Part of a small language model's weights.
Size: 8 layers, vocabulary 4528, 11.4M parameters.
Architecture: LayerNorm before and after each block, no biases in attention or MLP, untied embeddings, skips across layers, capped logits.
Training: a variant of Adam for these matrices, 4006 steps.
Each number is 128 + 32 x the weight over its row's rms, rounded and kept within 0 to 255. Layers, rows and columns count from 0. Numbers have three digits each. The size before them is the row's rms in percent of the matrix's.

# layer 4 MLP up, 832x320, rms 0.045, rows 800-831, columns 0-79
099:125169151122116171142055144124115117170121148098133165110146099137115089154136136132112117127174143115148136126207122066098123086146129162082165057103162145164163170096077073115199131080075128183151184133104200153109148095114126074098094152
096:123057106141122067133095132128116167064072144127121058124071125144076069146121127142035135156104115106111155173036093128122114115128057137100113127158201144098142100133154111154118087156109166158133170154132109125106087085201166126113156117
102:157165141111112114104108169119144105121247175142128129130165135120169095118126125190162197134116080080131124156092162147090135173128130098098121084171115144157167129142109121124185136108127105113107092114079141187141141124142085120071105150
099:122125129169124127141067127131172105151161147134157106130188113095123118146164114087181118147178108128142069120091160180216123160129106121204210111152085166165151143101066122097117142062139161154144159127150170183113165143119077207110137141
098:088118091108127115120146127137088163091110176161166104179115170153053103117078163150080150169131111137110126126110096189089132086126121147128096117153116180135064127125117158143099147159133102132147154136121135188130142212110167170187148115
101:167094160145101139121098098159097119071104123123149043099153096087196178141190145137119132152135099087119103067144098173163164118130158077066114179071152197092163169121159177119152108131145114160151142134153152149144110128147124159163117131
100:139226152138119053117108087118127108082138122079125176117071184161156184122112161162180115126162126081116128180047134135131136109118104100127107105128130098060130177107159145045136097151091100112123094173156093105075153119156159137120164154
099:137171128117115102188115095157154116134083093116146106124040145078165169174152123123123122112124112119135134130173103125052110113117118173141080113127135141223178132103143150111083105120159157147134115098164127112141138127169057112059144143
101:135134146063156147141066172103155132105147124138132110173119106153102167159092135173137146106146097122115186131153180160072093079150159132100087126191129152176096104142154109103094149157162117130130155178134092106100147069117091148087094132
102:130116166164139147125194146156177115094168115157119179110075146086120188108107098072186076203150126095131171045144151147157185107108146122113093116160088077125106134129142112137112076112094156042124115118132134122148128101101115121093098149
102:107087098133126139159108149159078155155077159103155081045175111098141125159048128160114144100081107144115172173106147112059138110063112116174138156117086106089110117132124103138164144124117080151163150082130136106121142160140139153121077068
101:081138180119096196163138147144143128119117117154161121105078150065153195171168081138153196079134094163122091144108123161055082107184156110141082133138118100106103145156122103127124132135163104199175120108144170178094149128122067199146143132
096:153098079167103146113126102073167186149083120143112160141112126080161114142147116067102092131096156077110176136154147101177131168121127077094184132092129085158156179112145101119076106165068132098120127143115172103130142129128109142121154113
091:073140048130067074069125162115126123127097133074133091137150117118116097132094059121143121094145135111140139107188040162142039141021124116089127097110132184039090158139162131056089115114158156134139151146134142124086171141120161145096160136
099:165139122131126118145143112107077077164143108108119138096166154182128142145083206084189161142105126170105121121122123115123096102165122110091084121108077069134114087136095157137140169127104108129126117072136197067041142188112167103131159029
098:074115126157124107192214169152113115169136116127100197132065132104123102120131182043123104118127136183129108101117135082177113151119113144162108141170117099190081163121153148118072102101115087105037149167151147109123161088097114137084191113
095:131131186082122150111096133210091101170083112186094085199179138113112131167111084129083149114082102145124087100071147123132138089101096141113126128194094174133130167176125130154146147171097111196131115142160125176185204122155133085098144127
102:138148068166166140191120138135113161132168094135162135137119133119155154161114118103101080152110158104093067118085142170237102167100137164161105090141105161155207116164127174140150144171097178128103147175159148136184120104141096142149103152
090:100062157103077109126115209166143164165130160052090130114196017126118118143185134133099123093095151135150106149180110146110145092138141158121157115109150166059125088124083137127147182119153152096100176114113128119155119178069108143174104161
105:151144097133097076102142111169149116095160150132140105131050136151166071144119062162093142176150105095093112086112126156151181094120151186180164164129130157163148147099105103091149152092136169085159157154136113158117153161160179145172159095
101:101169122143081086139150109102115116120181120092101056089114098125144081113142162140168176137150142168127115091153185162126166193141153142110113139138098185152153192069180115158117099151118157140147127098184121184146208094134085108131110141
100:080122121117114122123148123129108191187158111107103111142179184099133172139155105146070061096126115126126109115118115222110138200149105147140109189073140105096100118127125119083119117143122139130145146109119117088082053187066173176145123089
102:130125162172140047154195146146149105159176053105128047194128165111159153097172104114108114083127131130174118106154117114206098074096120178071145121120160152069078157152065152064087120145157111109163132140129170117095083124158103078143136141
106:145137174123072092196110130162139165126129069104135141115172153151095169151118137147188173107168134131125173170141141094154141161084141151052135073107145102140123094178189131155139106155146081115149099101145090105079131159109138148115140116
100:110104124133081161161155155158168045116137157132102154097196117121090115146096124139093162148040134144122057129096127136169094082164111117149134091125183167169104168112096153165108123180109154165112130151144137083075093067107132097173151149
093:060135115141138130161110064062099102093142161137146137111131079131136151162141183128130112170161142175093180122139174124152065096094098175110127086141136129141172109183137106097110148086161092144149116111209134092171084124159115140166085097
102:193096100159168124112101077135089106111142068082132082135154137160138166112112143154115176169171130133186098095129157115104240117082087112174138128104098087112121183155138122086142111115126108136095100129118153089148147111136150145150186116
097:147136153099080159135083118157154086137097157141107106140144106219123165091138163118083163150135100100091139158118156086111176133152064110160161094135128156154134134114151125137092107144137128098124130126163162107143157109125170154109145160
095:103103116091083113115098148120109097134087123147129108180178120089149153116191072119147085075106069130169157084121153139129173099115170180177151097107144076129114185109044127113103104142170155128155095136089083176084115123124154155133117160
100:196082073116102190126163114158134117158131154057146137151081124129142141152142157166121175163132109113087131141157107119129112110134102129040091175113112129151139125081201180079160152165168160140148131106098167138143212087152113107150178137
098:120139086184141140102126155137177110132186116116117139157129125117127131103092166158155086125106120078156096087149142120131211084145140198175120102154158117089143120098073121173129152042119144188119168122098119143137182153183126111176104112
098:171124132092092152117138120125122172138090136068146197114117118101153142122092128154195119145054135171106129124153173131148185125123180084096135106081155142109113143107169122091107132132093050084108154068146113110080082084189112174158175102
# layer 4 MLP down (transposed), 832x320, rms 0.0424, rows 800-831, columns 0-79
099:123140151122170219174072167128113095107163088140152156122171163112156129128168128133132060081082118114129151138133100120120099123113128148096210089158101180161088096106159106097104103106137090130122087150150112138144105082139110073185153090
098:142114109165107167132119222060149146116161159090115101150087107098154119089120160154075202116139179095147167087140000088107169171127118126103088111099140134092099116076146134135169080172121120146088127075048136142146114129099129096123177146
105:185097145114153088074116191131126154143128104099139046142163081094144112123145089114086093075131148178013197147165096166151102068116156092127107098123105094141178135143136132111157197156091124149119109122108119106148154095086129100146110104
105:164051105100109122111099143142147123180079142158103116017157164071192089115156140170180131104127081130091097176139154140142112121126112111098113139136174079134135161114176091152084129137149153091138148111129125154153098128106147030088120151
099:092080101153089141112118076115168109133099138187108150098116083144086078157186099114160109134127160123137065117143106142088098107142114137147182140135112130143115116072131186101071154094088104143187154145192158127130112175083093138116106091
103:153186160154135118137103126117113127110128138070154154216121093122184165127176124098043084143191168086160105150123071082169116089170154165146164170140045115141061112165094177106087106148150077114097172090129134106121072085160149081141127146
102:085129131106136101140106136121129119105174110092132081154185132114154111107181092162141160088134097119163114139135141127115151165110148106112133108046129149115185113109138083155103152118176162106131167190139192086108095114093168176168164185
099:152058157108144099121141131121087066119126138088157158119116071100089117080204125151134123181164171157078105110183156185063131112131109141120085125128116117176133135090179168086106125113079126115096144152130088136108148152097141135125105155
099:100100119178127042170120077133124122157140130154074114132138129144114201110089162152087149050119118142102142100110194112107125119133151089153059129144077129151133127170143145118187144120141164187194056216174137181102126129151165112044143181
106:106112120129102114100124159185100051046149123125184208119175114172179134138092179160107122127132124136153124127187113087114067120169113131168202082118167133118185113105143159158101128154110102114109059138153121122130179111095142119160146120
102:101130167132112141107084140170140106157122127130143159109112080158139144170107185107094097192218111088100125143077116150130102174134111090115135104129157120105170124079148145150132156124166112155103112159117089207144101140147115144090102172
100:096166097120131174164122101104133118132142159140091155084122154118127096158151095075161171120121203163179135146141149110104150189138145207169178124122106107110130137153096092130092142104142096081125152121085036143161123160148069133214147060
097:133089147121174129147159119110094171101109106116163156146102101156178163109142163142127098102122164161075175121237072112096117131160176149147113146111139149106177100176138098124176089132114188213100135158164144099044189127156092157093159138
090:105075160131090146080114121132098175033153169153122149138122069121090080148098181136093105126112135147184082114151110187150160076109130160152143168148085149161144173079115098205105131161147154107138154152166130153084091160119115050063132141
099:140159158162163162173074137164132156139127085098147102176108112141155112152141183127099123162124097129142147107088112085114099091146145085183098118095098097144111160133107151149120039094139108156080150110152131114094083097147161138063122153
097:066133094141149085149107118135100157105178164129173184153130121038150083151097091147146076125130143150069139161052184107135056143135147071130238099107138053182062175151144109176138108173130175108148122098165140105102125113112148137179067123
097:167064142059109137108201158143130136116102147166163077157138083122112103108124184198137105145103075139209127119111148145126194119126120094062134125135163192140142170154154133153109070127102133094180103127145175128156153130081154035051129112
102:138129135137133141096150120120133121145149124106139101087103132070118141128109068073133089155151157162173117091143136094149029136078124094130102103106124138175145149115111180049088127156189133127127091153165122115136141144072151158149135178
084:104152136108129107119144081065089094133096112061052147154116144125130115149136067142164120065177171123152049146094192098102122060137085174131136085131043102183127109077134159125156136128124126072094124098130129117139155104114101109229174162
107:143111079141111090116158100131139135091096112152136105133188117098135134127129141074104104096115082112157208158114114080086107143146147042153099186120147127127138173151149152144090130137097119130145114127125100132115116113080060120101189172
100:108129139171134130094117117114141158183146127127203095137160078088148042170079165093148138141166088163119129116128141121120106110119139155106110121130168097158133171093145132111139143094133145132089136133055147066089158137172133160160106136
104:103125111166158135105165158120152107142149173085123130085142157144167110127087188156166105145163120141137134109150106106105169119103054156144074144139127131046140105155090133153145091136135103127102100158101105142156079192114137166132129133
102:116106161114149075124097086150092179178112108118142161120080202144106155175158117105182092080083139185115099157150109104130154068121102132157145152122079154113091089145105137111155101112176167091116129171087062117146159111080078108152133106
106:109143140183122151150082087076142137124208124145120094076103184201127081131129084089137138107166151119194118131101074155159144135139122169153061161087054111117128106151134100101114086086232076111099105102080085180130164062182130121140078125
101:170140162089090124104105153137093150132131155206114178138163154114155115154115130129120069093135149107130197162096116098101116109108111099166149079194156139147100122115122168189112119134113122120172139138157143099063115173129129103135122135
088:133128136080127090072081120067164130118129111184158111146141164138118116162105116164148036122083144150178040095122156114124181148156097125136084104152116141137061162063080114160122108138146141141152121175089153138122121129090107145169161171
095:100102109137195122101133161113088149119167132183124171190118127124170116165151201116071070150159087109135087083171086116156142115081121123201105129081171148142177094145092123089116048137188191173154142143101110175146151100118109147110073125
098:126117141126178162093135115139144085200129147126092140137142178107089141095096116229150125100154173177124184106077135114098102101162103187178091118112099159048085074115083110165124139113103155123108215144156116157146113105110130136156097116
101:123081136038132124185166115090181153185109095142172134102124197104134130127150067123186125158099124126072144136164117053074081186099101107089094155107145082150106112190158109131154147118107126141124095148132137128096123169083104116054112129
098:112120120185162133149172164169149089120137089132200112132130116142189165154132123116090108159145184120106137170111133131102125142159123110126183113100138122098117076160124181133076097115110175152138110154130116147088051171135135127177112096
101:088110152138114188130131109133127158075132211138131165102112175120062132102107141169149086144135131140107153152125158135094102081183117148102141163128135124125136195119165154088131164118121157073171097116096173102089147142103212074163077155
098:132093102162111125102134074084132104124145074156153138126167168096139141099153125115179054148117135073157151151109126101120091067180139102086089163143091164173089129136140127097145108150101121137113147083234148091079166125115102102198130139
# layer 4 MLP gate, 832x320, rms 0.0452, rows 801-831, columns 0-79
092:103128106117121065142163122124102117116145124161117195101097099150146121167106112105182184142155111101125101104156169126086153176145133114101149134126198157131135098135217138148153150180131076135094129176107168164137105131115166101126115134
104:112129147181097145162132148109123119116112120155148116152112139123166183153115120065148121172104137114103135147162139130104173100102092126126146106115222110101075225120182126055176180117127134129130125177166131159138185155163135103148139189
103:138104164156147139137052120170123087124185094069124121079181098138174059088147149151113090148122111139085177178111145128118202147084176113152132104110195070145137170176098120159060108136093188143151151130151110188153139111162074129179102156
098:107147131134191149140098139160068165165110143165168144195090127159133142147113186111165198115127136105075142149118206183168189124079075097148058123129109138139110127127120113198156157131144147124167142122134098086126132093104093132205169069
105:165181132116137092108146130160136153138092077064145152159095092141106131081080146110053118118146117160172163124153125136122148109129117129149046094103119127148125161191170143133072100123114163095161176084122090060197128080132148149154134141
105:129111162182122113094172130082122149085124174119098128115123118112161149035172110083175127121077130192110156141114131077143109132154112154150069145056172205106154156114114186114155138103138149158076150177149163089113113102079080143176045136
100:150092085105109135153142106138106156107090192125092126126116094121131108132096120147095130096146084140143161079074143178075085176103110110083162114140160146165109133136121152126186120115194175169131134136147128184103079137179094134109127169
102:109150114158145142142182017224161128119136129142157113115120139131120071142084109180125173082122119161188124093138106129137143183104134123117097129126115123117158146134154127136106110091158119139146152105143195148160134146109098128155088162
103:120149104162179128159163153107113150157133138090110135123130124114111107119124150118102056085186141094067127143138151151141109092130127076128136122106090139179163115100119172100120114125130131143107091180123115095137112109149198105069083128
101:094173114151131069063146123149144186086135145138121112123126095091154082182094084080155095149153135200126118204160126150131158139133127127116075155087132139139152148133166075081104120197098166084131127099082095115211144161140168129108132133
094:151142151110145104168135121162136108158112135174115128150124137138134101152114137187140133165115137138115171134102065118088163162155063108128110128139105082159070120111140118104082142209127056091125148136177139129119139142157148118072098098
098:091108140117122135106057109104131128156095078181114164101181052138151134184091133162182163113097125098111195133111134063158173046136153122213094081085078112144203129094097093094135099190132081063077151143134162176173193109093130105118123128
088:084044127111174172101180066194137116134180121111150125145097162093091114094116081129154123057081121088124068143102150184141065151087133131143126198103179202094122123121115104145165113102125171092126099136098148094120136172138159138172125102
091:065152138120154059149098118121182112111065148119076140165116100123107177093208095098112104135174144096142132111104142133148142159104121145130157121166142186094073123148151149105066054180122184177141162130094145121122134092161072132135114147
106:103084151107118164120163111158139073087076114134161117177118082158096128096156174131122159092116117128163179124113092104122138065171112118171159196079084117133100144141157094131156076156111154134099114173149091143155084157171102122093107150
100:146110124132132132131117107133104076184136143101084085150174172161128195111103103086135144100175126119143124073132145116082098104213144132138139144112161098128133085055139125093165126098203189130118172087151070106145129125187090175157187129
106:141147154154160136163136097114131099094176197111167128086114171108089068129138155149140144166142120101133127122077116140125059085107096136053076099102081023160091126095145096093119126121146145162127106139142141132119140085159118142106144147
085:122069079145081120189187146113160131168113090156082123096109151114076079133060097157106098162139166102142143138122178156130105105132129095098121139131160118166133048080142075110167144153149170097146079060122098099152170145104129126130139110
103:146160120111120134140088162091156174094115093150119154127155127144092185130102126142107143133135109090148206122114088142147112131133138142103103139141168181166088113097119123077104146091095142207156125149111142174169100117115059120093123159
103:177090141109167092127073145154148159079149097155090123169109153145092084132142089088098126161167126124152067108099098091092105126161192175155126106127093086197207155090108138140135080161178094134119155109125117136147115091097160119118136158
100:126157137111137076193185181143111133094151147140123125132143115156150109107130119132107168089159078139176074116147134123165117191086130122143104093106125119123171190121082130174132139079171146116113131145092072084137189178127122086097150100
100:139079108130125182168141160171122086155125082106104170173087139085106106092157132092123107110076086142193206105109107141131133152088110172114145187117148090122103191131128148161208126117192085134166204150127126162161128118171116109102084149
106:143127159110130107139121128119093148114108077135145142137139133077171116162167164096163169139128147190121115101104072079182194108135121130139153166124135093124156189086116156113113106094158152096126166103197140171165149091111159118160115116
089:109126102142085111211128112107157134083123111110105166108142100096128148096064109139117129150104109145131054127035108128126116123105087158124155120102097088190028100128125075161087107159152152093125117164093155103124134131147101113133147148
090:121096114111123118205095162162128068169071152130188090148174038122119179157150127134097163117093177147125138111162176131097099077125135131182147116112115090143109118140146114030094143148152181165118120106067114165134099180116121172064140147
096:161166177150108109090164110114129089125094162109109124208105139139136102159123140086146104097132149106093115099113131129148123163137103113106181110118166114189198100101128101154113111162190087146135110140155108115152162142108116115103080160
092:131186097161131158102151065095134121093141090109104136181149167145122127181153118111192163199174152128141116142100115141097154190100099137142138167127082127088109182140083123151142103118185066086132172095159047136112102104089117100134071171
094:149111127120114131156134126120187125187108092133124099137095092099137139128065130147137183097136167106140168123154130133136189139087121101117081139069092144131093140116096083056091147121172143133020134099108166141066169195112119144129130176
102:114125153123156112161112195135114110180052104102107141115199135107108066139107115121141148081104068157124153071115140144123131096112144207223121192099172124102170159113108165127179102095131103166156120118101087125151153132111133103105095110
106:150132110164118102084077129112161097173151160102185151137103127090110154154064125154084148147138106084141098128069133137141189147133129120169191146144160079114113204095089144125160104175163072168172096161107190089107124080091159097134096130
106:141090138178069113126115146091143126087108132133178142136116146153116124088097134035129111134190126145126188123110154134097156134112141099202146134098091108113117064144152109127062111154163113172162125113145115165113119093120183139101152119